Weights of a small transformer language model: MLP 2560 ReLU, LayerNorm before each block.
Each number is 200 + 30 x the weight over the matrix's rms, rounded and kept within 0 to 999. Layers, rows and columns count from 0.

# layer 4 attention query, 640x640, rms 0.0829, rows 444-484, columns 560-639
210,204,148,199,171,226,195,170,220,159,222,220,176,235,202,160,145,225,231,162,207,152,213,229,219,227,145,180,191,168,171,190,200,215,223,159,193,234,168,225,219,123,213,203,194,184,238,224,157,237,237,310,250,211,263,116,233,121,258,201,186,244,165,206,201,207,226,177,232,203,199,131,199,201,208,226,168,206,136,184
223,185,248,148,214,191,200,200,223,220,169,179,180,197,240,261,198,158,202,157,191,201,248,174,242,173,197,242,216,209,227,216,182,206,169,203,223,184,200,217,207,221,180,173,177,169,187,185,254,224,208,176,174,179,228,189,176,202,186,173,211,186,187,184,219,148,234,194,159,193,226,199,186,277,175,180,204,178,216,241
199,167,166,163,185,253,217,176,225,204,198,171,231,200,179,176,234,282,175,181,179,207,203,224,214,212,191,212,128,223,136,205,224,232,208,201,208,212,183,228,168,215,210,236,228,174,199,182,155,181,172,242,186,142,236,178,194,177,207,204,200,208,243,166,187,237,202,215,155,173,150,212,234,223,183,224,179,195,184,210
177,192,218,185,222,242,182,211,205,205,163,160,222,192,162,148,211,182,237,224,189,208,229,223,249,203,192,165,223,169,123,253,162,199,244,173,232,172,186,186,196,147,193,212,174,217,156,223,198,177,225,227,183,189,211,239,189,187,189,194,178,205,224,221,179,232,176,193,228,154,193,222,232,205,188,188,252,194,175,176
234,224,183,161,244,160,200,242,194,252,148,153,148,221,156,196,208,220,211,181,221,166,173,126,162,198,210,257,138,189,245,178,208,161,173,162,184,209,223,158,179,180,219,201,177,222,194,214,225,233,182,129,203,194,178,200,239,227,212,210,165,197,165,173,198,121,222,185,231,169,228,164,178,220,207,206,144,165,214,210
170,178,224,234,202,155,134,190,188,181,215,158,195,179,169,260,210,236,213,182,162,233,165,207,220,212,214,194,242,183,259,236,165,189,193,243,203,169,209,191,211,193,101,176,217,229,204,197,184,165,169,189,186,118,165,189,221,199,233,176,239,141,204,191,167,209,191,176,192,191,242,180,170,203,217,182,186,207,192,195
215,205,209,139,192,213,192,232,251,183,176,183,203,219,227,151,163,202,193,176,182,195,230,209,261,206,185,252,198,189,153,212,201,212,229,213,213,261,141,190,180,171,231,190,206,203,207,180,220,173,176,217,236,223,207,252,169,198,179,213,192,204,199,165,135,208,175,204,200,191,189,234,242,157,207,209,182,204,230,223
216,162,186,215,208,179,147,218,207,186,151,171,226,148,241,298,254,235,183,147,252,257,249,215,245,235,208,170,218,245,225,201,214,193,218,162,179,227,196,179,203,212,155,303,192,193,207,200,209,191,169,262,152,199,205,198,191,220,217,226,238,195,180,186,222,198,233,170,180,162,229,137,215,257,236,239,246,222,203,199
225,216,160,202,174,260,184,180,191,230,170,255,177,191,217,184,211,163,214,204,205,176,169,202,226,225,209,241,222,170,196,176,251,175,166,191,205,195,176,237,192,159,293,198,161,139,154,231,246,194,261,168,124,181,250,204,193,177,157,210,154,197,205,204,239,212,166,210,188,196,245,191,175,201,222,189,188,202,199,189
202,182,232,195,167,259,200,160,204,165,216,168,215,203,193,229,197,187,178,181,158,187,178,214,235,169,202,156,222,212,199,197,179,179,199,216,236,157,227,200,226,212,230,197,206,172,236,202,190,263,247,213,165,207,208,175,174,181,206,180,238,260,179,213,166,226,212,191,214,255,144,221,220,241,150,219,206,218,186,251
251,210,221,200,181,228,200,217,158,182,181,257,188,213,191,204,129,179,158,205,196,237,212,215,224,155,245,240,144,217,141,228,268,230,176,204,199,240,245,187,171,237,190,242,251,204,202,195,233,189,172,210,227,183,287,214,171,175,242,229,210,201,255,236,230,139,183,248,201,150,132,200,160,202,142,237,202,280,208,207
195,282,189,228,199,160,185,170,194,235,201,155,197,187,213,230,164,234,203,132,199,165,234,206,193,219,141,151,232,241,203,160,236,192,230,251,178,206,147,148,174,195,207,200,244,194,194,241,229,138,202,165,246,247,204,217,205,180,231,192,195,192,169,156,207,218,139,207,250,196,163,251,187,270,189,199,221,197,143,227
237,210,190,214,225,167,223,221,228,276,196,205,196,208,192,219,197,187,155,170,154,266,210,228,164,193,207,251,70,231,217,159,243,190,138,147,225,185,212,206,205,165,157,286,195,149,170,214,264,180,232,220,177,203,216,220,198,180,218,139,147,156,178,209,230,106,158,187,129,178,227,184,201,235,209,133,146,231,200,164
160,231,248,173,183,113,211,227,245,204,159,184,193,201,222,186,187,176,236,199,220,210,219,172,166,254,166,190,176,168,251,197,201,157,195,231,190,201,163,220,136,187,218,157,218,168,157,209,202,182,195,165,234,182,225,191,202,158,255,217,190,207,180,198,186,176,200,189,222,196,226,255,184,234,184,198,136,178,194,206
207,156,160,120,236,192,189,285,264,169,192,205,201,204,223,197,225,204,211,190,180,217,232,191,241,200,230,213,188,199,194,223,217,227,160,171,174,241,177,247,201,202,203,255,190,219,243,159,178,237,216,282,247,236,252,189,236,144,170,236,192,261,183,180,149,233,195,200,220,193,218,198,153,204,208,214,196,209,242,192
167,225,185,212,169,260,194,212,222,212,184,205,143,216,215,190,102,200,226,161,193,185,198,122,222,239,137,240,184,213,192,241,217,227,212,265,184,108,189,253,227,216,191,192,188,231,164,231,193,223,189,158,205,214,258,211,211,121,235,266,201,195,192,193,179,216,188,229,180,188,157,202,180,212,204,175,200,207,154,163
231,195,245,243,248,206,156,221,179,215,201,172,179,205,192,237,182,230,227,186,264,123,257,212,272,224,212,287,230,174,222,188,204,238,241,198,230,201,185,203,215,214,171,191,191,224,216,173,176,225,182,205,212,193,175,163,208,257,233,222,246,227,172,196,197,155,182,214,228,177,194,122,200,225,201,184,186,132,215,191
236,173,188,228,167,217,205,211,229,219,172,164,187,179,222,163,207,174,170,230,200,183,236,277,229,246,165,184,184,229,161,157,195,191,248,206,173,238,147,249,166,208,232,213,196,222,238,244,237,205,255,222,239,201,163,224,193,173,199,211,171,207,228,181,175,192,180,174,228,138,246,232,242,227,211,160,224,189,182,189
228,169,195,193,187,206,221,208,251,214,170,177,176,194,175,243,169,184,154,184,192,205,185,161,254,232,225,215,155,186,221,218,195,148,205,141,195,217,179,180,189,146,207,241,182,197,168,162,210,210,203,225,212,177,229,240,239,184,205,209,187,162,201,211,186,189,220,167,161,169,301,174,170,207,211,195,157,188,201,150
205,168,210,174,237,163,154,183,182,175,157,152,217,183,204,209,223,252,215,198,200,196,223,179,187,243,190,167,289,199,256,251,237,225,212,248,222,196,203,175,262,209,114,226,178,199,231,213,208,198,171,218,215,217,146,199,166,179,195,194,199,166,185,192,235,180,150,173,197,145,229,156,208,208,205,174,207,204,245,203
250,155,232,207,219,157,247,242,290,274,163,203,145,175,185,184,202,189,238,193,178,228,186,179,184,257,162,152,208,164,262,147,212,200,160,113,249,128,223,160,186,204,145,182,203,148,226,216,198,184,215,176,127,171,201,259,286,199,182,195,235,233,221,195,199,228,201,223,165,173,170,222,195,211,179,183,204,212,198,270
205,177,216,162,146,200,201,193,213,268,198,176,190,230,192,195,248,199,185,213,208,229,153,182,204,189,211,211,214,209,185,229,225,200,182,293,208,215,241,150,155,236,202,187,153,221,169,190,135,161,255,167,189,181,207,217,230,255,241,198,165,141,241,215,212,204,157,187,199,267,211,191,198,166,241,221,117,172,205,170
227,172,245,134,252,213,237,232,197,224,204,216,225,213,235,213,158,216,190,204,227,147,214,162,254,214,242,219,179,202,236,216,202,218,210,219,185,218,174,177,215,184,236,171,228,169,214,177,196,175,172,180,209,225,205,166,253,233,170,202,226,186,259,186,168,169,192,218,173,174,201,203,217,192,211,175,220,176,275,222
207,164,148,217,192,243,184,155,193,201,209,186,167,234,166,203,195,187,170,182,161,253,242,208,146,199,148,188,212,265,266,221,206,187,154,191,211,216,235,207,227,200,127,122,211,222,187,241,164,244,214,171,216,244,227,232,205,173,257,208,225,165,187,242,193,228,220,214,179,206,216,200,160,213,210,138,179,212,241,238
180,202,111,243,193,235,193,201,178,193,184,211,169,162,220,245,216,173,160,216,212,189,224,195,207,234,195,271,216,214,247,156,142,192,224,281,230,181,229,240,170,233,134,208,172,189,223,217,183,268,167,228,160,175,236,221,171,226,206,200,207,166,200,138,219,164,219,186,207,251,184,196,206,178,241,154,190,247,206,162
201,96,210,209,200,218,213,169,236,161,233,193,188,221,240,245,218,160,214,192,191,264,229,163,233,157,168,189,257,227,203,215,195,139,217,234,235,233,165,184,225,214,177,272,216,162,180,203,186,237,204,217,205,144,214,216,179,133,217,199,217,191,201,193,188,143,199,238,228,213,180,173,214,146,257,259,289,213,229,216
222,214,194,207,264,227,168,229,200,241,125,227,230,216,190,240,163,237,173,181,240,210,186,228,237,156,190,195,184,184,195,181,229,251,178,207,213,206,181,176,219,224,172,186,227,224,191,199,168,168,180,256,234,269,172,258,205,217,205,166,117,190,230,212,222,196,217,212,186,249,180,149,179,176,212,198,174,179,196,189
130,213,135,188,196,165,197,216,212,228,137,289,160,235,193,192,208,172,231,196,230,215,214,201,214,191,221,203,168,236,204,210,198,226,199,172,169,191,169,239,187,179,201,198,214,176,202,265,252,169,184,160,192,171,184,192,205,216,209,230,164,209,154,227,211,97,142,215,221,154,207,141,211,233,182,210,142,203,193,186
201,187,141,202,227,166,176,213,193,195,244,196,214,187,193,240,188,218,242,172,158,186,131,219,207,249,218,147,151,189,163,195,200,210,241,255,188,194,227,221,232,254,188,238,201,196,94,230,250,264,204,214,154,243,248,226,199,249,176,173,167,185,215,166,260,200,211,181,196,194,174,308,253,220,184,198,226,205,152,151
208,196,163,193,200,159,171,195,173,209,152,222,232,180,225,188,189,188,182,173,211,218,201,149,161,219,233,179,205,214,269,204,233,111,110,226,159,224,200,170,191,256,167,271,170,200,154,211,133,198,212,162,179,220,253,168,226,212,222,196,205,234,161,260,248,233,224,221,180,192,248,179,164,229,188,176,166,217,172,206
207,204,141,180,128,232,198,180,260,150,185,195,149,185,231,160,186,198,202,209,229,207,173,172,201,193,180,239,181,218,154,263,143,208,230,183,239,228,229,191,179,232,244,197,231,226,200,185,259,160,221,192,242,223,251,204,247,226,185,195,186,197,174,153,178,198,212,188,205,217,269,217,187,219,207,164,191,219,217,182
231,217,180,196,181,184,169,243,222,180,156,187,176,181,167,210,232,205,230,181,193,216,243,220,228,222,191,208,232,173,213,215,179,263,214,232,203,216,157,217,257,153,159,265,171,202,241,213,207,138,233,202,180,195,213,192,245,156,201,216,246,162,171,157,192,179,148,197,232,174,259,178,252,170,154,219,223,155,217,218
227,280,222,170,223,207,258,207,205,166,200,231,179,199,255,163,207,201,238,215,230,210,198,160,142,172,208,230,126,220,159,188,207,196,212,200,115,202,206,174,225,208,246,171,187,199,200,192,240,177,183,213,216,166,252,184,189,186,210,202,175,282,215,210,192,183,197,176,207,202,205,187,182,229,212,182,244,193,206,240
155,175,204,212,224,188,226,252,188,259,231,177,139,204,220,198,196,208,162,192,251,177,193,167,186,186,220,199,242,216,236,193,182,185,244,236,196,203,198,182,171,224,221,236,205,200,221,199,183,227,232,247,166,205,215,203,195,203,218,214,233,199,150,143,221,182,155,217,286,223,218,206,193,186,213,173,170,178,240,235
208,191,169,173,197,150,177,256,181,229,167,198,161,176,191,165,165,235,146,172,223,163,183,236,184,219,258,159,260,227,253,208,204,161,166,146,250,197,188,139,206,200,217,195,215,193,147,214,173,180,209,209,156,232,178,194,157,151,176,155,158,162,173,193,211,240,236,190,230,177,196,225,216,181,220,182,209,180,262,176
170,160,257,240,291,187,184,229,238,215,285,207,202,242,213,219,225,181,133,161,205,210,200,191,163,235,167,120,190,149,253,186,240,260,232,239,187,198,242,179,122,226,226,232,185,168,231,195,211,224,232,159,151,172,131,225,194,200,223,174,149,234,194,210,225,193,201,230,246,214,248,143,189,178,188,212,211,242,233,217
255,202,185,151,239,227,259,202,190,249,271,204,175,167,171,137,179,191,179,187,165,203,247,168,214,242,163,223,206,213,156,181,185,196,222,238,234,258,222,196,118,188,205,176,140,228,232,197,217,208,293,172,158,251,155,260,157,278,221,214,182,223,239,261,168,267,199,214,263,215,256,222,190,171,269,213,163,193,189,169
206,206,265,204,208,160,182,223,175,203,227,177,208,211,189,203,169,234,212,213,187,172,241,160,226,147,160,157,185,184,203,208,166,144,226,174,230,207,221,227,256,226,183,272,170,192,146,205,247,234,174,190,214,210,157,182,228,145,223,239,224,223,169,194,215,192,203,182,204,207,179,266,229,306,191,262,284,182,186,226
187,214,237,240,216,152,196,186,168,173,144,171,244,201,214,178,197,247,205,194,210,222,190,209,263,216,200,209,158,182,209,179,225,209,170,210,182,221,184,240,223,148,173,224,223,242,196,209,158,207,128,201,156,220,184,188,210,213,187,202,206,216,219,214,176,225,203,163,169,194,190,207,195,179,180,195,140,153,203,153
218,281,179,183,150,106,253,215,236,193,187,197,157,168,174,174,181,197,216,137,197,265,88,227,182,217,201,185,217,172,228,238,161,232,235,194,205,194,176,191,201,237,247,179,188,181,188,212,184,225,148,194,177,162,200,203,236,225,209,163,197,156,141,180,252,217,229,176,193,226,248,226,165,153,199,224,161,246,215,235
193,234,257,218,205,264,230,223,234,209,168,226,228,202,178,198,234,223,202,218,205,136,239,200,186,179,201,192,107,186,209,254,179,198,177,245,192,209,158,245,199,211,157,166,180,210,201,176,248,204,188,215,211,209,186,217,181,199,235,210,141,125,180,195,192,127,173,229,175,187,173,223,206,199,198,246,188,185,188,204